Weights of a small transformer language model.
Size: 10 layers, width 640, 10 heads of 64, MLP 1728 SwiGLU, vocabulary 16384, 70.6M parameters.
Each number is 200 + 30 x the weight over its row's rms, rounded and kept within 0 to 999. Layers, rows and columns count from 0. The size before them is the row's rms in percent of the matrix's.

# down: layer 5 MLP down (transposed), 1728x640, rms 0.0448, rows 520-548, columns 480-559
# gate: layer 5 MLP gate, 1728x640, rms 0.0449, rows 521-548, columns 480-559
# up: layer 5 MLP up, 1728x640, rms 0.045, rows 521-548, columns 480-559
down520,099,168,192,191,206,189,241,191,204,265,188,173,171,244,249,247,193,257,189,195,197,120,137,221,177,230,232,179,198,202,214,209,179,215,244,191,184,184,227,167,223,177,235,128,165,239,170,192,217,197,215,214,196,202,215,224,236,183,240,169,177,173,154,201,242,197,250,177,233,184,170,190,189,199,229,190,229,174,155,200,163
gate521,108,260,186,248,223,240,195,180,156,171,183,206,161,134,203,220,203,231,178,179,232,183,196,172,181,193,208,269,227,215,218,202,211,204,175,182,210,156,219,150,152,120,219,210,211,203,221,106,203,158,174,199,215,197,186,174,220,175,226,209,205,192,274,120,258,178,263,195,219,189,216,146,186,188,209,216,248,169,194,209,172
up521,101,208,150,180,198,182,173,210,239,213,184,171,208,209,195,226,201,209,223,195,154,165,195,151,218,180,233,157,258,199,135,184,217,195,227,232,177,193,233,143,190,200,207,243,173,184,160,178,227,191,228,205,168,186,186,222,140,206,154,202,169,193,225,199,173,199,163,206,189,216,237,210,225,236,214,240,165,158,193,201,185
down521,104,173,152,196,285,193,194,201,198,248,197,239,233,199,196,188,178,178,183,229,234,201,195,238,243,210,140,208,213,207,203,165,190,175,198,240,186,165,150,198,247,226,195,228,175,218,170,236,162,187,181,216,159,240,213,195,230,214,205,217,244,181,227,158,189,250,211,209,156,158,190,212,232,209,172,184,204,153,244,204,197
gate522,101,201,157,186,192,208,201,210,217,169,186,218,197,185,183,221,221,187,220,190,143,153,190,193,250,142,140,193,173,225,164,212,294,216,183,247,211,175,219,171,179,152,194,229,208,196,148,210,219,217,173,183,122,200,203,159,224,261,212,238,199,201,251,170,181,223,205,197,254,194,128,196,232,205,181,223,168,203,280,170,233
up522,101,223,179,238,236,258,184,224,197,187,199,212,194,273,162,206,186,169,178,214,185,218,171,268,223,200,257,194,183,154,215,238,131,150,209,253,219,207,177,181,180,173,196,190,224,190,158,205,240,202,226,212,190,177,229,177,212,237,195,224,194,192,253,256,242,186,207,239,248,161,215,134,216,166,227,193,234,208,264,242,192
down522,103,197,166,228,189,185,253,203,194,241,177,182,174,240,192,196,174,193,193,214,208,238,179,213,175,184,188,245,251,203,222,197,152,154,262,153,226,152,208,178,172,243,194,201,182,199,202,220,171,182,181,249,235,272,263,249,184,222,186,210,194,198,189,197,238,256,201,187,201,159,251,212,206,205,197,214,205,217,192,206,215
gate523,104,193,225,196,227,212,164,242,201,152,171,182,195,194,211,195,208,145,222,177,178,207,243,190,156,187,224,229,159,207,215,226,182,188,209,237,246,254,188,204,189,211,194,189,189,227,226,201,206,200,241,179,164,190,178,227,221,206,179,196,157,173,231,200,191,217,170,212,214,170,234,178,223,135,184,267,216,223,232,133,166
up523,100,184,169,120,224,189,220,203,185,178,246,229,173,273,172,227,199,263,236,196,229,229,196,193,177,214,241,217,223,275,141,184,247,221,192,191,205,199,225,232,173,260,239,168,182,226,214,224,209,184,178,187,250,213,184,152,223,182,251,212,204,192,154,199,226,215,213,219,208,205,236,195,210,190,190,162,154,235,181,220,212
down523,101,205,232,190,171,214,165,159,169,208,140,169,214,158,156,183,184,200,204,239,132,165,253,217,168,191,224,188,183,201,159,187,194,207,186,223,168,202,212,168,198,202,188,217,161,232,214,193,217,205,224,154,155,196,234,214,168,238,147,177,171,200,196,171,199,214,155,237,137,209,174,195,185,183,177,189,226,229,186,185,204
gate524,100,236,197,164,142,201,201,165,226,182,190,212,248,175,161,180,166,201,164,189,243,160,208,170,211,155,217,251,216,220,261,218,263,187,217,178,214,222,240,174,144,171,232,182,191,170,201,191,224,243,177,175,184,186,167,205,217,224,201,190,150,217,189,206,230,243,213,184,193,234,161,187,267,164,241,191,258,167,228,156,216
up524,099,147,203,233,253,188,178,176,213,209,204,182,193,180,186,218,202,152,208,210,202,188,184,209,166,190,211,219,156,200,174,184,181,224,223,210,186,199,186,223,182,230,143,182,193,215,205,241,231,169,218,210,184,205,223,177,167,173,192,186,181,194,234,246,209,227,184,198,159,231,199,179,187,253,260,173,179,177,152,136,235
down524,101,220,191,217,245,161,133,235,149,188,230,210,153,184,207,202,188,221,128,213,172,160,189,209,215,136,173,138,232,232,231,205,201,211,219,205,188,258,186,158,219,156,280,232,166,204,170,214,246,169,270,188,166,213,197,215,204,184,206,242,252,220,147,236,219,176,166,168,205,212,204,207,238,165,248,168,241,186,179,198,210
gate525,103,188,236,168,192,224,290,258,182,185,150,167,205,161,146,217,213,183,202,151,249,162,232,245,173,215,243,188,171,148,206,192,195,236,204,234,161,181,196,182,154,213,214,198,203,224,187,207,217,233,186,232,220,155,226,148,200,216,246,191,214,196,216,230,231,201,223,164,174,165,256,212,232,245,216,170,226,196,164,195,263
up525,101,171,234,170,245,201,169,172,231,205,209,267,239,233,242,192,190,198,176,194,181,184,174,233,161,204,183,208,197,197,192,155,239,212,150,225,202,238,188,218,200,225,213,161,249,133,153,143,142,235,229,206,163,218,209,177,236,227,180,204,188,248,178,186,249,190,226,176,167,236,245,195,164,171,288,202,211,146,202,126,204
down525,099,177,190,235,179,234,187,231,192,244,176,258,246,202,203,239,241,197,167,161,211,251,228,277,220,228,175,159,199,239,202,300,198,171,180,138,199,231,144,175,233,225,218,204,164,213,183,184,210,186,161,215,167,195,197,194,213,195,212,214,250,219,176,200,164,192,221,245,196,224,190,169,211,205,219,187,182,231,140,219,231
gate526,101,185,237,193,187,212,177,187,259,204,171,219,187,178,236,260,262,186,204,181,199,156,169,237,213,149,220,213,159,174,176,226,208,141,235,235,216,200,240,229,172,177,168,190,219,182,223,211,212,168,201,212,181,153,213,135,201,198,191,270,224,236,215,197,178,146,212,183,189,162,170,173,122,232,214,162,181,221,185,218,210
up526,100,196,204,211,204,221,179,188,165,167,211,190,168,210,226,218,194,172,195,200,196,184,178,192,213,215,188,242,219,154,184,230,144,213,226,200,228,202,193,212,213,204,192,214,243,206,220,237,169,191,176,144,236,219,211,166,233,232,160,183,188,222,216,177,174,160,278,186,212,172,193,216,196,242,228,191,258,223,190,163,214
down526,101,163,223,234,217,270,216,198,238,190,190,236,213,191,222,209,188,228,246,218,186,236,220,177,242,195,232,159,214,249,151,257,166,234,177,155,201,194,185,210,242,166,196,210,158,200,211,192,160,116,216,180,207,213,212,176,209,201,166,215,252,143,193,177,162,216,178,208,220,181,158,207,169,203,208,176,197,191,169,181,176
gate527,101,227,238,225,216,137,147,167,234,174,180,206,231,162,196,202,193,152,231,222,233,146,227,201,261,149,192,200,208,200,211,225,207,199,188,174,232,217,183,173,192,149,203,210,246,194,165,226,249,208,195,224,193,150,244,234,278,195,214,219,274,194,202,281,240,210,166,226,162,203,210,138,215,225,157,129,233,180,239,228,190
up527,099,189,224,205,200,247,172,141,201,202,203,208,184,165,234,168,143,234,245,196,208,228,163,184,170,230,256,221,177,181,204,204,175,240,225,173,199,190,232,204,185,223,196,222,194,214,161,239,214,178,170,217,207,235,191,165,230,176,198,221,188,156,185,240,193,193,202,175,171,230,209,228,177,170,212,198,210,243,143,182,193
down527,098,178,153,252,143,213,166,213,204,255,201,193,258,174,226,198,172,222,163,145,209,189,232,211,216,171,194,230,228,214,191,263,242,279,224,225,195,195,190,147,171,214,214,192,197,251,216,201,211,240,195,194,231,320,211,184,249,226,234,191,213,193,231,215,173,239,213,183,234,220,228,243,155,258,239,204,211,180,217,252,172
gate528,097,211,210,206,163,181,225,220,221,235,197,203,202,145,201,217,255,208,188,160,175,202,206,203,172,262,191,234,207,223,233,148,200,211,165,136,210,270,136,188,218,117,229,194,159,173,130,211,178,196,206,150,236,209,163,226,249,187,140,187,241,237,172,249,155,232,206,168,187,189,236,191,188,170,159,146,194,155,245,151,182
up528,098,206,201,205,162,187,191,170,210,259,219,199,196,182,203,185,170,235,202,199,214,208,131,192,185,159,186,210,224,167,238,171,208,200,199,197,253,169,191,168,211,207,191,176,193,228,196,183,209,196,190,191,195,210,225,203,196,171,162,174,203,242,226,206,263,215,196,171,226,183,238,169,167,154,168,143,223,186,177,198,219
down528,099,187,173,234,175,172,212,134,197,227,210,205,193,195,176,257,130,183,153,208,259,215,250,196,291,229,233,205,260,173,146,248,266,199,190,179,255,222,193,227,214,187,227,200,171,216,229,176,242,215,180,239,211,210,211,184,196,265,190,229,215,197,207,156,190,209,220,260,153,200,154,210,233,200,235,210,201,218,203,187,172
gate529,099,183,228,197,190,171,205,180,195,228,146,207,240,231,153,234,194,216,227,187,176,199,252,143,237,213,198,205,232,204,188,170,200,179,203,163,239,192,196,257,222,205,191,237,170,262,191,113,191,183,194,205,185,171,203,203,209,150,224,210,178,253,197,241,191,232,199,157,240,247,229,224,210,211,197,190,207,224,172,218,226
up529,096,178,219,197,216,179,201,219,189,193,182,206,197,222,197,173,240,235,254,273,138,207,160,195,224,216,200,225,110,213,198,204,152,187,174,175,224,222,166,184,143,169,162,222,207,243,190,232,214,137,215,183,159,208,250,222,223,173,189,204,192,169,220,244,216,264,214,203,194,154,235,214,194,216,181,226,183,238,194,182,216
down529,095,178,164,178,165,262,166,213,179,204,238,200,153,203,188,236,163,204,177,197,195,183,252,180,179,218,202,230,176,224,204,207,212,261,189,248,209,206,235,198,252,266,215,170,183,161,193,237,257,216,229,233,164,199,164,222,227,214,195,236,177,213,170,212,153,185,160,167,245,220,150,189,160,213,196,190,203,187,207,228,147
gate530,106,181,237,237,196,173,237,221,128,207,171,212,216,179,229,203,183,168,197,168,207,189,190,182,240,209,214,199,268,221,230,176,196,221,290,208,242,198,202,201,202,233,187,233,193,229,185,207,127,161,228,211,235,223,203,189,227,189,227,199,199,202,265,204,186,259,186,217,191,189,195,182,213,215,169,183,140,206,183,252,153
up530,100,198,196,240,168,208,161,192,256,216,245,163,226,253,182,226,208,227,162,146,193,228,229,208,196,207,191,241,211,191,226,196,189,197,170,216,220,138,189,189,184,149,232,166,248,204,174,228,183,159,190,180,212,123,238,212,247,225,218,181,235,246,156,198,217,204,168,191,179,221,183,171,238,228,192,258,257,197,188,218,179
down530,101,181,175,234,217,238,240,219,158,164,173,194,198,217,173,174,237,199,177,235,191,220,193,179,189,243,213,211,208,214,252,188,230,229,212,153,225,235,233,165,188,201,201,202,153,213,138,167,199,228,141,197,216,192,226,197,209,176,244,191,178,215,214,178,115,196,227,230,223,219,202,218,194,202,138,158,192,301,220,178,193
gate531,104,133,196,228,180,207,257,189,193,149,109,121,159,128,158,218,213,170,247,190,180,221,178,233,205,224,203,167,179,178,192,193,205,186,221,183,217,185,207,196,173,221,196,207,167,206,248,211,198,199,212,167,153,192,205,130,141,226,220,226,258,191,172,210,221,212,217,165,215,190,209,188,215,242,178,179,172,153,177,203,188
up531,103,229,231,177,231,202,196,172,150,207,177,168,213,193,158,170,215,162,167,188,209,202,198,209,236,202,197,189,204,192,217,225,169,233,198,249,221,196,181,181,212,200,255,270,183,177,159,230,219,153,211,178,256,214,207,184,180,182,276,185,194,207,280,243,141,187,229,220,194,201,199,143,194,233,177,196,228,159,229,191,158
down531,101,203,175,200,190,214,248,213,263,138,163,203,156,193,180,187,210,210,197,155,198,172,228,181,228,195,261,211,227,189,227,188,155,173,191,185,125,234,257,201,212,200,222,293,212,213,224,234,173,192,233,186,210,149,182,174,233,174,165,241,213,199,191,207,264,193,206,249,158,211,233,225,215,214,184,213,173,191,221,179,194
gate532,103,149,209,155,193,262,217,153,222,195,206,266,168,215,199,230,120,164,183,153,239,183,192,206,188,210,185,183,139,220,187,192,241,177,214,176,203,193,193,237,197,217,183,228,225,168,167,175,186,142,212,218,233,152,215,175,166,131,201,233,188,152,230,203,239,151,195,208,180,166,226,220,179,183,237,186,201,156,208,207,228
up532,104,228,211,193,186,222,239,233,176,203,251,167,185,244,158,191,246,205,256,196,144,161,183,221,206,175,236,162,206,135,224,191,219,242,193,210,190,163,233,190,210,156,181,221,212,232,226,166,180,163,188,193,186,162,191,155,139,204,212,185,194,229,197,184,228,192,151,176,173,161,195,186,186,245,207,152,244,278,165,201,179
down532,105,245,173,160,188,200,175,205,271,187,198,246,172,199,157,174,215,179,245,247,187,186,206,218,196,169,216,205,175,172,262,199,181,239,187,186,222,216,204,181,249,204,198,225,201,206,173,164,242,196,233,259,191,220,228,169,186,165,223,118,226,214,179,186,228,181,189,222,209,243,181,238,186,213,254,190,256,196,223,155,226
gate533,101,187,224,178,175,197,187,150,190,162,174,179,253,165,190,168,203,182,200,186,224,188,217,240,162,236,241,203,235,192,248,238,150,182,179,170,220,207,212,239,218,180,219,239,191,241,192,210,181,168,223,235,156,180,223,200,208,186,201,214,199,170,235,234,199,206,206,248,233,202,254,176,188,201,169,209,160,166,224,175,220
up533,101,252,182,188,244,189,210,268,126,225,213,218,167,198,242,223,184,227,208,210,188,235,169,232,145,226,163,214,216,229,172,284,199,161,168,161,245,198,243,209,181,186,179,167,174,218,220,237,196,255,196,234,176,167,190,204,180,175,213,175,231,208,266,231,164,221,194,189,173,200,216,201,202,156,280,176,209,181,202,227,205
down533,101,229,223,208,203,215,239,261,222,183,216,167,253,248,259,178,178,143,174,232,197,136,176,265,235,213,221,170,161,188,211,229,215,162,190,178,198,160,186,179,222,230,232,172,205,208,207,210,189,168,242,214,167,234,174,247,242,181,212,179,242,221,255,178,175,144,197,206,179,244,197,194,227,173,180,171,206,191,149,250,256
gate534,100,176,197,221,242,185,199,183,206,216,196,234,155,259,230,178,213,246,170,199,227,157,220,207,180,197,154,209,259,178,225,204,190,185,166,227,181,186,143,196,173,236,185,153,192,246,179,221,199,194,212,228,181,204,204,233,209,224,213,170,219,193,157,175,223,209,217,210,198,166,227,197,240,209,203,227,213,212,197,173,247
up534,100,167,207,214,231,154,181,194,199,214,192,226,224,262,213,133,279,154,295,188,249,176,173,198,186,220,177,208,243,203,157,181,224,195,171,178,183,186,174,202,192,237,191,200,181,177,160,166,248,169,176,210,202,176,212,164,179,206,231,181,169,228,198,209,245,155,248,195,202,206,164,184,240,205,171,190,224,208,179,193,255
down534,106,234,175,202,211,192,177,223,134,214,193,170,110,197,214,201,205,217,236,302,219,179,220,260,182,192,214,153,234,159,186,173,262,186,228,218,184,201,229,173,236,180,219,119,219,170,209,258,182,174,249,176,224,199,200,185,238,195,190,172,193,245,199,233,199,198,173,199,209,173,219,190,201,272,259,157,219,233,170,202,211
gate535,105,218,249,95,224,210,202,201,212,196,209,250,136,165,238,200,193,145,180,209,182,200,219,230,149,232,202,239,192,171,185,205,209,233,195,211,192,219,179,210,154,179,180,185,130,237,161,240,160,186,199,177,125,183,246,191,208,179,155,207,207,218,199,176,237,203,205,178,202,190,254,240,236,207,149,169,173,207,188,227,156
up535,103,214,188,200,231,215,180,229,149,245,193,262,210,228,196,185,205,194,189,117,247,238,232,253,193,176,224,154,156,194,164,177,194,156,166,153,205,200,202,198,171,209,288,159,193,159,200,171,224,212,171,244,242,172,214,146,188,132,188,215,237,220,213,235,210,229,174,222,192,216,189,228,161,221,155,203,168,235,166,198,164
down535,102,170,194,204,195,239,235,148,234,209,192,188,200,220,154,210,202,241,192,251,240,185,208,232,226,170,202,213,198,206,188,237,221,179,184,187,195,186,152,193,201,186,234,206,296,173,221,253,244,222,241,209,220,232,169,185,147,224,114,190,176,216,177,194,227,225,149,226,198,244,188,186,209,212,237,255,224,207,238,206,243
gate536,102,240,206,198,194,191,211,187,192,218,163,165,156,237,198,245,198,185,188,199,182,179,228,202,158,182,199,141,210,164,189,202,210,165,241,192,177,231,128,87,119,189,148,239,220,225,238,201,236,212,204,171,176,247,234,202,214,192,251,222,224,220,204,218,182,215,254,226,220,199,225,210,165,200,197,246,238,167,216,172,236
up536,094,191,194,189,184,220,199,242,168,152,182,250,229,206,204,212,235,243,209,207,205,220,181,166,195,191,238,204,219,237,133,222,185,215,215,173,213,205,206,240,240,194,229,198,222,187,162,236,216,202,185,238,242,167,193,204,196,171,184,232,245,209,234,177,217,235,145,172,129,225,197,212,255,165,228,178,154,213,223,199,213
down536,099,258,202,186,146,228,207,212,196,182,119,255,216,224,164,196,228,188,233,235,232,193,184,184,257,261,168,234,173,215,177,206,179,166,189,185,216,238,162,220,252,247,199,197,198,216,165,214,168,220,157,200,176,202,216,163,236,232,184,199,203,197,187,200,215,240,178,173,168,160,193,198,195,173,221,243,174,176,213,178,168
gate537,098,184,221,171,154,220,190,127,192,158,178,217,141,201,131,217,171,223,206,224,174,216,203,197,182,246,210,213,201,183,213,268,179,221,200,235,222,264,197,189,155,205,182,205,160,208,207,187,160,127,226,186,176,236,169,217,207,208,241,206,199,306,158,194,189,200,128,255,200,267,242,242,169,199,232,166,219,183,198,223,186
up537,096,222,201,179,261,195,202,179,171,126,150,251,195,232,219,201,214,210,195,219,156,140,187,150,162,181,205,139,176,187,159,183,145,220,234,197,173,213,168,216,183,243,230,228,234,226,254,163,199,206,208,158,201,204,194,208,196,177,209,163,225,219,218,159,185,162,168,176,204,272,199,202,200,200,184,223,217,201,218,187,218
down537,088,199,184,228,190,231,227,169,220,200,187,204,136,173,199,189,218,193,221,202,217,186,222,174,209,236,266,180,157,153,210,205,152,187,204,157,238,258,194,187,262,187,217,212,182,187,206,163,219,220,176,170,239,153,208,222,225,242,227,193,193,197,196,231,290,173,196,197,197,170,212,194,160,191,176,207,232,186,180,185,211
gate538,100,207,180,197,236,128,199,210,265,183,194,215,195,153,187,179,234,171,215,212,236,145,189,174,195,218,174,168,188,202,162,169,161,171,249,179,202,184,261,207,237,221,198,216,239,254,203,181,175,219,238,170,202,184,231,187,218,196,243,154,203,212,156,194,186,155,202,211,153,150,170,174,201,246,204,215,196,163,200,250,244
up538,101,201,173,174,172,220,169,190,232,198,221,162,146,181,203,216,195,198,259,228,132,200,175,215,233,216,225,182,180,195,178,248,216,203,161,219,231,185,202,195,232,174,220,175,216,252,235,195,207,138,248,216,184,194,263,198,131,187,187,216,238,234,202,187,196,203,175,129,170,220,179,193,209,231,173,214,160,177,206,155,246
down538,102,164,187,188,195,209,142,172,229,207,190,227,211,243,212,157,248,175,201,142,195,159,204,231,208,153,176,172,162,161,213,214,189,192,174,281,175,218,172,192,227,248,178,155,195,182,211,188,207,239,248,168,223,209,224,232,205,178,166,209,204,179,179,174,184,203,234,214,196,180,235,191,146,221,177,174,188,242,277,239,197
gate539,102,188,175,248,219,198,159,205,201,166,231,240,216,160,180,232,159,162,206,239,147,163,229,136,202,207,243,240,240,190,185,239,233,178,170,211,230,183,168,173,195,253,186,206,235,221,213,184,144,175,128,122,247,235,168,226,131,198,190,236,147,210,243,168,243,231,195,213,211,212,219,155,193,226,162,197,246,182,228,211,207
up539,095,274,235,228,189,195,214,219,208,204,185,259,199,193,154,251,199,240,206,211,186,185,250,242,233,177,224,165,175,234,227,220,207,203,180,189,202,221,189,218,208,167,186,242,174,144,171,206,219,165,205,180,237,187,181,212,233,204,192,155,219,215,179,215,168,176,225,215,185,232,188,204,221,135,226,170,234,201,218,185,211
down539,097,171,186,178,126,202,189,247,199,217,181,193,239,211,211,180,173,238,181,168,165,191,179,173,184,253,131,168,204,126,204,171,209,208,182,182,222,195,131,163,167,229,172,200,220,212,172,198,165,243,196,224,188,227,266,233,196,180,204,256,187,182,180,224,213,240,171,268,174,200,225,234,173,201,205,219,191,264,137,194,164
gate540,096,135,150,215,226,157,196,140,203,244,217,232,215,200,231,138,189,197,183,199,221,178,162,238,262,240,221,234,151,154,213,165,155,216,185,204,205,179,148,248,177,220,223,253,179,262,168,194,212,185,219,192,184,171,194,187,226,128,171,242,176,162,241,185,193,152,196,226,199,201,224,182,167,188,231,207,148,172,212,162,224
up540,096,195,220,175,218,212,193,182,158,167,205,152,156,183,200,244,231,165,195,146,154,208,209,231,176,221,224,229,235,139,229,212,194,180,215,234,207,179,198,229,215,180,247,203,132,178,242,200,208,142,172,198,260,186,179,178,207,181,161,209,182,195,194,189,220,220,231,142,195,189,219,201,221,157,220,207,158,159,204,184,207
down540,101,193,217,218,133,214,253,202,250,179,246,208,176,147,171,225,209,138,217,224,233,200,213,187,185,223,224,210,224,231,184,124,213,209,223,217,170,175,217,261,241,261,218,193,187,194,213,211,226,212,167,222,206,186,210,184,157,205,171,214,181,189,188,224,168,264,214,206,233,188,215,233,182,244,204,226,203,242,228,182,181
gate541,097,190,262,209,168,170,239,212,214,201,200,209,211,262,190,208,227,231,202,189,225,215,191,205,158,198,191,231,217,220,237,195,193,208,167,196,205,174,187,196,190,180,166,235,187,188,195,176,196,182,171,174,256,234,175,222,285,214,224,198,223,157,177,251,133,194,198,194,218,178,227,160,213,205,142,226,213,192,212,193,184
up541,094,219,109,222,181,171,186,203,238,129,221,172,168,231,151,193,204,186,214,212,230,162,257,212,187,168,197,166,222,230,171,218,252,240,192,214,206,205,228,238,255,190,204,162,282,211,180,216,210,233,228,217,220,210,203,181,183,225,182,185,222,127,178,139,164,188,210,159,204,186,221,195,229,211,226,219,222,175,232,200,154
down541,100,163,156,207,177,224,193,172,244,241,204,180,228,206,219,208,172,168,160,253,206,259,193,187,222,174,177,148,168,217,219,225,238,163,156,172,196,269,189,159,211,229,192,206,202,217,201,180,227,204,155,159,192,125,217,179,184,185,195,212,244,207,184,215,213,222,222,244,179,246,176,160,177,205,196,254,196,157,165,225,126
gate542,103,157,221,203,227,196,158,170,234,195,191,233,224,192,183,154,232,187,157,215,138,135,169,195,200,213,190,191,190,215,249,200,164,219,168,233,175,217,242,209,194,166,212,197,159,232,158,160,148,186,196,176,174,208,197,222,167,189,177,179,215,202,146,222,227,230,202,228,194,172,188,205,181,218,202,193,175,133,209,207,190
up542,102,218,189,161,219,166,212,232,206,151,196,194,174,175,265,230,162,239,189,195,216,202,197,175,233,204,217,177,232,195,198,193,218,185,177,234,198,207,184,193,197,234,241,218,174,205,226,170,207,234,230,226,252,203,140,153,135,209,215,241,215,180,204,186,160,150,149,211,167,197,214,183,230,204,235,160,184,236,194,187,171
down542,101,236,198,253,169,193,243,185,209,199,206,217,121,228,213,243,212,219,200,117,245,213,144,232,197,278,216,198,215,252,185,221,202,190,219,228,187,206,164,188,181,235,188,195,208,247,134,177,165,234,189,257,191,288,227,201,232,228,200,252,242,247,188,189,190,234,222,129,171,213,163,183,182,210,211,191,186,175,233,253,204
gate543,091,177,218,149,203,168,188,180,211,229,209,205,241,205,213,281,197,207,204,206,165,244,211,251,188,220,205,178,181,186,195,221,207,159,209,207,157,226,138,195,200,196,202,212,190,193,182,212,180,223,171,211,228,201,227,207,205,205,199,260,235,211,155,258,214,186,214,222,215,209,204,208,254,241,181,185,248,215,266,211,224
up543,091,200,254,173,186,207,188,188,247,209,222,200,235,204,169,234,220,203,208,152,192,224,178,277,189,229,200,180,220,222,193,166,202,211,216,253,215,213,217,182,213,241,250,222,183,182,166,165,182,211,157,252,258,166,201,161,231,220,194,243,201,215,177,173,217,182,213,256,236,210,198,231,168,210,185,197,248,188,202,202,249
down543,087,203,187,208,192,213,208,201,213,207,174,194,0,186,200,191,229,232,205,228,209,88,210,106,194,193,185,227,202,200,186,207,215,221,206,203,207,204,202,202,194,168,213,209,204,222,209,160,207,217,218,196,179,215,187,215,187,188,213,205,179,194,220,191,183,196,167,208,194,206,194,194,234,200,161,192,193,177,164,202,191
gate544,104,250,283,215,219,143,159,158,199,216,199,244,248,196,160,244,190,218,219,186,247,159,228,226,196,208,257,187,215,230,245,237,199,225,217,175,146,197,203,194,220,166,200,222,196,244,244,213,245,233,220,174,211,228,152,173,220,226,225,206,205,189,153,255,184,156,152,210,199,162,165,191,247,217,214,191,216,128,249,225,262
up544,105,241,206,236,217,199,214,190,188,205,210,134,165,258,213,197,141,197,241,199,225,214,244,194,222,239,178,191,202,169,172,225,204,197,223,228,248,137,174,248,185,209,184,185,175,164,192,195,206,198,216,243,176,198,184,212,200,259,178,174,158,186,196,184,164,192,190,183,139,184,170,157,212,170,152,207,155,228,225,201,149
down544,104,160,228,280,215,249,211,177,202,209,197,198,251,204,257,202,182,197,211,218,214,189,206,198,214,202,203,186,239,221,168,177,238,203,308,212,172,199,174,181,194,202,225,189,205,215,201,124,206,188,168,281,225,205,251,208,207,216,195,188,199,182,199,158,205,184,198,219,207,156,158,193,210,209,196,195,239,241,215,181,192
gate545,105,223,195,277,185,194,175,195,179,188,189,178,166,195,208,195,237,228,206,114,172,199,166,182,189,130,202,170,219,207,194,196,198,222,184,208,217,215,239,207,216,212,205,222,190,218,258,174,148,196,198,205,137,194,197,229,152,207,226,246,158,205,212,199,186,238,202,180,222,180,203,160,135,202,176,205,197,207,229,251,179
up545,105,223,169,215,218,216,244,225,271,177,207,254,146,227,161,233,204,221,181,199,178,163,196,279,191,201,209,166,209,175,178,172,256,216,174,266,197,207,226,196,202,187,185,164,176,222,211,199,206,221,228,183,199,182,172,162,187,214,153,189,192,172,186,214,220,179,162,220,156,217,248,206,212,195,174,152,216,227,199,179,224
down545,104,213,173,172,196,207,180,213,174,204,201,197,232,208,157,169,252,195,188,168,217,126,239,157,201,216,251,202,216,206,220,175,229,137,205,267,215,224,170,189,148,258,241,221,242,173,172,167,178,184,211,251,223,175,229,194,225,207,278,203,220,169,181,263,199,225,165,217,198,175,260,220,221,154,224,197,228,225,235,189,213
gate546,096,151,236,230,230,181,157,188,225,222,210,227,159,186,206,205,183,161,232,195,216,201,241,190,194,184,200,236,262,200,174,187,167,225,247,142,211,216,223,143,224,184,153,197,185,225,212,226,177,215,142,232,201,244,218,221,197,189,155,212,160,180,194,193,208,199,160,172,192,216,200,161,181,247,220,251,184,171,189,235,155
up546,096,191,194,229,173,181,182,187,206,238,148,227,157,202,197,216,185,226,188,185,200,185,172,232,176,115,174,219,214,197,174,203,206,174,185,255,227,188,177,168,148,210,203,213,205,210,218,221,209,229,176,247,148,239,257,171,182,192,215,197,253,197,205,196,246,187,172,218,232,218,189,205,221,218,166,184,178,165,190,256,200
down546,096,221,227,226,200,216,194,245,185,228,147,157,135,161,226,200,188,186,249,271,222,238,161,201,304,181,242,171,203,191,178,170,217,174,220,220,185,238,217,209,165,197,266,221,162,192,184,225,185,224,199,229,238,228,198,199,180,223,255,211,169,187,185,161,203,258,194,180,226,177,205,251,218,154,241,190,178,216,211,176,183
gate547,103,190,169,203,186,250,251,199,203,174,214,271,246,225,196,230,248,131,211,221,243,233,176,162,250,207,175,178,156,181,218,261,197,159,192,170,201,197,199,156,190,239,223,205,235,164,219,178,180,208,229,213,192,179,162,219,195,167,133,227,143,257,201,170,185,195,177,230,206,172,250,169,241,227,155,193,225,222,251,182,197
up547,104,226,195,194,204,195,231,199,193,231,160,208,179,220,245,246,161,244,164,239,210,215,154,206,243,162,212,207,214,214,266,170,196,253,191,130,202,207,167,162,186,189,253,178,228,208,221,184,216,202,185,204,211,249,255,224,218,209,210,189,202,194,201,197,205,191,186,221,141,200,228,242,194,136,156,235,208,219,204,190,210
down547,105,227,182,180,198,216,250,201,168,213,151,213,180,176,214,183,168,184,149,219,287,224,179,182,251,172,173,205,203,183,150,206,175,140,200,221,196,209,211,201,237,194,204,176,257,182,170,145,247,205,239,228,200,236,184,200,250,217,217,228,224,192,201,202,210,270,147,197,128,185,177,175,200,202,232,238,218,221,184,208,219
gate548,095,197,152,181,173,242,149,214,172,165,141,213,237,198,206,179,209,205,188,207,185,199,196,209,167,233,194,185,254,213,230,208,230,165,189,196,211,164,221,197,250,177,188,168,209,190,210,193,264,245,198,172,129,201,175,202,205,210,207,226,214,234,201,207,211,116,169,224,155,236,109,225,315,192,199,232,219,190,203,253,173
up548,097,185,201,231,224,190,196,177,184,173,200,214,213,213,219,183,199,217,257,220,209,182,196,162,206,183,224,199,197,214,199,206,166,192,188,156,169,198,172,250,193,255,230,172,153,249,199,179,224,186,173,210,218,162,216,184,154,217,230,161,235,223,191,242,208,219,216,160,132,154,193,166,191,210,230,214,223,172,195,215,149
down548,100,166,207,146,204,225,221,169,229,232,182,154,250,179,136,217,159,206,205,212,171,218,203,202,187,165,239,184,286,224,232,176,196,201,251,232,164,188,199,157,187,206,258,210,138,228,217,174,229,217,206,202,232,202,231,193,170,190,213,257,160,196,200,154,205,205,166,178,198,244,204,212,133,259,212,190,195,208,181,234,206